python train.py --n_layer=9 --d_model=768 --n_head=9 --n_kv_head=3 --head_dim=64 --d_mlp=2048 --vocab_size=32000 --activation="swiglu" --norm="rmsnorm" --norm_place="pre" --norm_eps=1e-05 --positions="rope" --rope_base=10000.0 --rope_fraction=1.0 --qk_norm=false --attn_scale=0.125 --bias="none" --tie_embeddings=false --parallel_block=false --init="normal" --init_std_qkv=0.0279 --init_std_o=0.0 --init_std_up=0.0279 --init_std_down=0.0 --optimizer="adamw" --lr=0.000672 --beta1=0.9 --beta2=0.95 --weight_decay=0.65 --lr_head=0.00405 --grad_clip=1.0 --warmup_steps=226 --schedule="wsd" --decay_fraction=0.841 --decay_shape="linear" --final_lr_fraction=0.0 --batch_tokens=131072 --seq_len=2048 --doc_mask=true --train_tokens=821200000 --steps=6266 --dataset="wikipedia_en"
Each number is 128 + 24 x the weight over its row's rms, rounded and kept within 0 to 255. Layers, rows and columns count from 0. Numbers have three digits each. The size before them is the row's rms in percent of the matrix's.

# up: layer 4 MLP up, 2048x768, rms 0.0289, rows 1835-1856, columns 576-671
# down: layer 4 MLP down (transposed), 2048x768, rms 0.0246, rows 1835-1855, columns 576-671
# gate: layer 4 MLP gate, 2048x768, rms 0.0303, rows 1836-1856, columns 576-671
up1835 100:151120120108148162114159180068116154168167128112137118165140157130128102100132137143129149169095151111150134107130143158110137169117130144126137080120145125114159118163088158082113168150136108124156102115118091107133132112126086134129104147112101170130163103139112149160081128114119171140
down1835 101:082146095100152108164132113168120135094117092123109138126092112102132126060101118115081175127108130139128140137063124091124121127110142128137139135134124136143109127175109124102099145111108179137157114094134112151098170107143144093141096153139111129157125118143116139149126146160100126120
gate1836 104:109138112131107113139134136121112175120141148112143082136168137115102109152110122119162109087120130146122118128140108168113140148142126099099144172118128105100094140118128145123127100105115152145126134099101114181139136105154131150121127112138109118125095156126105071137128074101096136138
up1836 101:072092112129115120121098138134149165121182143086134132145143151148140145143075091152155082151135109117165128112097120122117152135083138115109149118082145141138140165117078145111139101139094147129183107164115089117135100047146161153106138100109120122163103141186091154112137103102089056130
down1836 097:101105130173168116127157119125128132149120142145128142132106130142084159136093116103120116179162113106103137122133135138177122100121090145116134121126146135166128096113100149100103122158115171106120149130154110105126106103154152163109110130144130166144127096148111175138109146130107093145
gate1837 103:103131106128111097125080125120167147147126149148083112136104160110137171124095129104136127114153124164148119120133113158161145079103124109182104140146115131131119142175152149155132122111142105119100139182095125154171137133087111114089150101147090126159144157140109113104111151103138093117
up1837 102:139119145138071122125146128143108113129081095158083133114144118149119136115082110139146099114121140106154129157108164108095128151142160110097095107153128160083119155119123158155115094132127126108130125144106086150136123135121111138117097109163124141131143150149132130099115108143124166176
down1837 102:120139155114126119111172115170167081090136150099125101095094105089110144103131122152120131146096124141105081138162165164096147081136148120114128112150156144157147097138105157138140089133115149137163155157147103112103149124153101162158121140138134107110143165168102152145088100141121134141
gate1838 098:100105131137154133155141127116127156134119134159155141135115161143135146142082113089146154113128131153136137115114149124115117113144123087146139154153121152169126157108127115145151082151137137138138177120116125127094134156137078085127131138179176118114113128141151115116115116148079165132
up1838 096:093134144122158108140126148153119183104152122142121144143123129131094167155103087107100094122104120145109143136149130121134134129056086171077107155129143169116197146110158116127159153125124114138123144117109151164105075047140114164126142076111127125144138086109164118154128131139155116122
down1838 096:143120126089086117162169099116084111186167146098138108124113106120100100161133122097114098129107129105126119110107120137097118167169105152166136099160066165148120136111070090096114142124107128072140137104128124166112111107121091099106163169096151164149133119144110120164088142121099160173
gate1839 098:093119153111134160147128100115193078137144122121105076096089126131129118131122148123120167115155102116127130130152120177122144112065122178130122130126130149186063080146132127120137104122166116137117076132161088149145142106166175108118123150132122189079102116114143081108110126135171127133
up1839 097:119138161120098128158126148146148104134087113130152163171131099097159119106118129120140129117127159111122092114170127104109164127175117153145115134137121126166095125115113130134108154131119140153152100117113103111116150092148106135118138146071086134144112120085098114109153125152129106166
down1839 095:120152122151122154137170123140173147141178156115133112129152163147069144098093111161151138148126126099112124109140110159135076167141122138118093110110109132112136124110104096132128116087156126133078148159133152099139099128173097121104117084148091113116124119153128119103111135099107139125
gate1840 099:141155144106146177157094144144143179112147129161115158129133139131152141101073143128112095129107134176142144118085166176174151142123088121124110164171145115126104113147132128103142107123087156136119131191166144111125120145164158120163131163138135130168111082147128099121119137133101071130
up1840 101:124124042103146135129118122141139087111105115091128174124101106131168118129144108150120145119161136133149100111129137147186129126140112143131146117165186139131124131150138187128192182155155151094101138165139163110084086124148181129114084087111105094114092120173157102123096136109135112100
down1840 102:191099129082148115115134137118112131142126119122091146110115137132097157129110073148140132100138108086151134136107156132077138107134110113141104120131145084200137097082083170138109106138108059112153117113154099137119153148135133106077121116105172118106113176139127127154104121128174172113
gate1841 101:175104113123133112147147099126167132119118104115135139133107150113202146073128111120133143183132109140130161129145125131132140123093162097127124100131157123135117160113136130133117094140174153102157139102173114101129110177144102101152097158115176152187098144128103131127123115166116141125
up1841 098:106133161117143126127160142121081122142160116137129189132092138129135132158111130155125105125145112131115157114104124147124117159139164093110125145133140121129163115122177146159121128140131122127113120140107119124086101138112134133137117141152105118118145159101150132159124124125147130139
down1841 096:187081094081092132128133129132127107150109130104122133101107166158166138157163143128117135122100118128172143113139094132115160098120130079122107150120158166155119125121130136114134127145147114128115126149180141120108115099119102096152149145142186142121121086153141147143110124123116154142
gate1842 101:174122107156143120147068092083129158139125111153140109150161156107110166084120178111144145162132115144114142140093146119117133130136107168122157079085148132174121128145155113131140115154121116107125117124126107117123149125143174117129123132117116132135145168157086162152125132113129129163
up1842 101:151126118154160127165102101114119105147112097090134121111152188143142122151132184135122082187090107152097147136137099135125141125120107098126126138113120116160117143117121130079165142187084136126142115153098124151114134113100142121169139115143098113123134165146102153148131131155111158158
down1842 103:147163094135137104162137157136111084165102137127147087107129081137128126138127116170127126133081148128130128105125112091137172109128178123079130168145144182149083112079102131098137161157125161131092102135124140154115141109088124095141159137128139126124097174071122154129157116152153142128
gate1843 097:106136104164131125160089129175107087112175117156122147148148120126152177124117140099078130081145141129135134083173157136134148122150082092157065138077147142114157109118124138133116136140112136169116213092113152120151108116176142161123117159108145187139106157200125125147100143175156116081
up1843 105:121119133119127176111137116147120152115133149125177143133089119131100138117125089098109137175106122129164133120141136128121155153092108123096088090135151138150121126175147169141105152103139129119101155061125159147146162105112113135100116116096121151120072142128134117147082117147129123090
down1843 104:157093092125104101133147119080166151116109163110184107107097108127137124093115133131153101162100142131154177099112111128159127108132129097090148085142155123141109136156138170085157121145165088166108124132150118110143092128094158134163160152094137108140156158112127110079092120159102112113
gate1844 102:124124110114151138138145150132133094118137129135145134171139135138100143109119104125127123144070130153146161092158152128120080164132153066104201136159126128132126141139151123180137112109148059177160095122132127134137118129119091142086122096130158114117108117128130119129158144139112119097
up1844 100:138122136115122168146141110113114147110154119107123094139113196124131111106118139146104116132110099128130110113102157113090083121099158093136136104127137119140179132123131104136112129145131119116164158132113124108168086106118121131133148136146100184142114136106114169153133126145112093116
down1844 097:122160063106117123128122084119099162129124143152163111128140136141147144142110116169057126123126151113152163136087131104118138105116087155102134145133109150152147077051101133146132129117088138083102143174147131122130144150103168095152107103106135135095137153116185168103091119086145124163
gate1845 096:115131119132147127132172128170131117092128074153126101151151161117140122107137142079135108075115098103106093118122107127118113120129187100115145136134133133137091120138140133119118119138089065156165155117145124131099158108157116128072156121099151154114144145106117137109141164129113172143
up1845 093:143133098159084133083126113135139141135108118112117103098119158137152134103129140115159132110128168135133089110111131131148121103109156124176124206109111122103135124151099127178130109119100088166141134133183114183151217152146093140150149111096097128088135091141137135102162119158166164139
down1845 095:109123145161122094127130124133102148132155133127104147123120097130075135108117121125093113100123124083082116158122112144118123104146116098126137111121102095143121136103132146112117069160108092103116151122196158148153132120140097124102120107161159127129127090132142111128143101108094144143
gate1846 104:114102098152097129124154139149081142074124163109087121131153131145089092103090118147120116126106134132153130107156175100105128113144113134130085147144112105148178180188144092127101111125120152129103154164118114123112116174125115124132091093121083113118134137164128108153125133156098138097
up1846 106:113129174148160133102122132100153128123158123150111150151127130109132137162143122132141076152131101090087142168130134128096113097156099116148105145138085107119101095095132115140133170129112147133141140107096163143150089133109088223085103106132128139164193098109135147178124108101134101137
down1846 102:124107152126118124132149118117151120128161143137088122111154115102121134135127140174142139087150098135113128121125064138160144128141120130141123087128146095125183130137098103177108120147155122174104110107166132120134112139129148124127127121123142093100101130158091128146137116064119112154
gate1847 104:084144106102091147133074117140167109129148150089121140137149157118134141130143115133139162140116125150124099113089124110080079170115110117110171129142128089095121121155154135171108156115126146118092141127118123135082150168150105164128116176144130076127119137112157128160071127152185172123
up1847 103:095137170115142136161143145115159108080175139155081155123164136130160133116144144105139129175119115100066112131109132149131107127126115141118102132127122165118144169137152133152133113112140196130179128080126138110147164126133112145121130130124157115130141119139164105179126153136130159103
down1847 104:111119114097153090095136128109133136150120085121097133102172134123139092145148144120091111130099128105142129109111081076115146096136119115127128137151154146141136117122139136162130106109093104097142086147119103205167155146165118153111151125138169182102126120149124212084130113126096103124
gate1848 104:161136130138133096131168164135163118141130119152138135124082158126120135129147142146130122096119104099149098125082157169126136122137145122121146130132127146123155119105131120138156140126115122119144154077152088133117125158123120131105115108152106135115068141146110116114117087096125123154
up1848 099:143086110141113112115131148131134118136117123161141122123127096125107143094124154153159108138104092110114142138152138107134123133134148125064111124120113117139145121131156110167110141137138161152121104138162083145127108126144080155150137154155088130113097150149135097112126152196117129125
down1848 101:128121101151127141126150136076126109097116120156108144114105075150170104094129167121146116153137132153157143116164151094115145125146133127105094181156101159141151129106146171166168155095129111130166113135137112167155080184127138150112082159104123137140152187138125132167180123139127115126
gate1849 096:115093146134168127095093122092129124122145142160116143132119142161108135114086118146098172112108151132178115137104131170115115127178099128159139127125128113137158126133045136131139102134087148122096161129126119158107137109141106085117121161146155164124159084109138123078158161137108081106
up1849 100:077131090154125113134147088157126096110175106111157116128133092129112140133179152096148127115129126137134141149161116109139141153146126182120098113134095147124139128133140085163117162136131127104165138168144123124123112123152171121143130147069087141143164143133133141103115112155115117148
down1849 101:109124131122119113176153109120098115103117123136108162095130160149131137107099080130144135121130147097128156155142145141149121177117126144105134104184110139169078117142136171137130111100157153104111146126129131118111108144103081143121091127101152125095151153126080131132113137188102120130
gate1850 097:098108100187126158135116097101129157086119086148162094130084131082106131163121085131112124093127121134145111172101120126160142081153081154077147142113126108144125135127131131114130106141127127133147133140113155143092159156159149165121088147157122095147115186127112159129113096120122135125
up1850 100:141144130143118140113114124130137184159135137172078116146145081147081118114136112109152112101096120103107123136137135130131101179096162115148121151154142101166137163140085094121117154138099099089155112170133086151161155164150147137142170095138112139139181129152154131113126162096110127117
down1850 101:177122126160127102114123150123135102110131127112099096134153064102113125096129127142123112092086112114124123151128158083088096144117126116157131143142136138124117133135124116125095106162144136087146130130121103149120095097174130118165142097156163114142149098133124174136125153131097109138
gate1851 094:149127126122146127114163192126132135119109089116143112140100101127128139115134089118104135181153147132158152125142126145138130167120103134098191079120125129138111113110141087088105116114150154129103178164106127153116140154113094154139121130133119158112106172094115115142039177144111144085
up1851 097:125110157122143133120119144138096098146122118098119115097077118130139153117129104115128128149119117166127150123132173136100174115139163150124156136084143111103152142076094109132120099125141132118101202116082155151133140130119134110116081157131152146113134139154172110116133139168151141102
down1851 098:163174090111133134138159109113134116127124154090089108156121098128153140132120104100144129176182122117098129130112151116126142120136138137111134118147149161144106154127170124120155134130162111136084140118093120176150142133133138103139123086150142107133113128109120114147136102109112134124
gate1852 104:144152120136119125126107136146142141076138121110113110142156113119058116109122155151129126127134138128156172143145148166085210117126151124140128097121138109169148114120144074117122115143131119130106102108127123135182096154152123134091094134136163131149104135096103093142132135136092150142
up1852 102:117111149170113116125117111135115098148110085161131134086114121152132158104122080143169097179121130113118103145130122104089111159129153122114102129154061141173146133131079130145098119114144122100115097145178114139120118135145099144107095138126155056136168128175131137101122120117076180138
down1852 102:126172112188101139122091170096132124151123124134141146123111100156125134106127125127172090100152117160083158119146119130138151146120147145150089110137147098107126133124114138133128115086166089168129115078141117089139092150178133133148178149099110144135149118124116137078146114121130150124
gate1853 100:150122149154113155120094115099147124109060115121066136136139133113152113140102117087114119129108169086090159131152147139176168130166170154075134134111120105094115125158138115116125123150132121115105132138108093133102160093154135086141113092124152132145140145174156134102132125142093155123
up1853 101:141101124135165097131126104119149122140120126150118115104135104138105142100144126110111136119103104079135131115149139158173104122122092149185112104107107106140127149129125156133126108107084179143109119109170114136094122133117135130142111117163115136174119190122115162166144113090138124175
down1853 101:118149131151152128116147157126115127170133141179150129153126087146139146126124132163110126144160132142151109136126150149189122129110134090165153059160083178147124157145133149140165118099133137084220104126142138143112124146136097120120104139105121153171135135080105149104124143141154156128
gate1854 106:129136111138131083119111110122087113134087162154135165172144124150148085085140129089095114133120127146166116084183135113106090161137140120157147117071130133120170176108145132092087139145143112114123121111105124126096154150092088172129138149111144116135141116121157132104137085153087145111
up1854 105:151158149146095182100165121149153122142090118109120113159101116175123134084145103121115130114118071168133126109147134145094106154163130147114137136144138153145149108140163126104192070115188082093141126093067110135114077112107152145115119170164091098124155108125131090151130168177180105132
down1854 105:161070136113124130126109127167163111108146146161103105138091110135108147133116083127114147117126087151144146068074141087151125151111152135103106122123128156110100119089136145146134118134163120113158136095156113135145137097152129151118119157099141121111128119105131139121109090133171157145
gate1855 101:137129153109152116124152154125143129099088127172108172115115110116127121146096142144104103113154124138121114099127130158118136129137110158154131144110156094097133126142143115113136171077093086136105154177105127143131122174130151143163152113109088101091136128059136145118074120122119114109
up1855 100:175121160123112099172109146174150144093142085102122162141129102127133120156147107118122140123141151127150123113160156170152179109113142121148128153151130108114138108089131127126152115117175102182109113145148128111149160132088169144095124114169131121167146080130150113140168133151108119121
down1855 100:172084122082133151133130119143108114149120153151116110096124105188136106151146119149156126179119152127115136122079118130116115117127141128146100108137095069092123143081121143091134129130142114120147099159133137150127111121158141114111133097158081130118154182136099122119136081163108158160
gate1856 100:144139148134133134117157146072107119116208091132174098140129109102106099148159120082115101119137129124128156119137119126116167140131133126115102136148120094137114124156080106119139121143119120132131153139131167132086157131162095112123112135132115108120118115140108104149088097124152165134
up1856 100:119148167146107142174166144100096163100110106113164107121110100112076074164160173108110139143127108100151141158111144112108138129115184112130115135157111147116178140112125094126161131138107110135188133140127127124177085141144072130120147103134143103169107107138092137099127144139145132131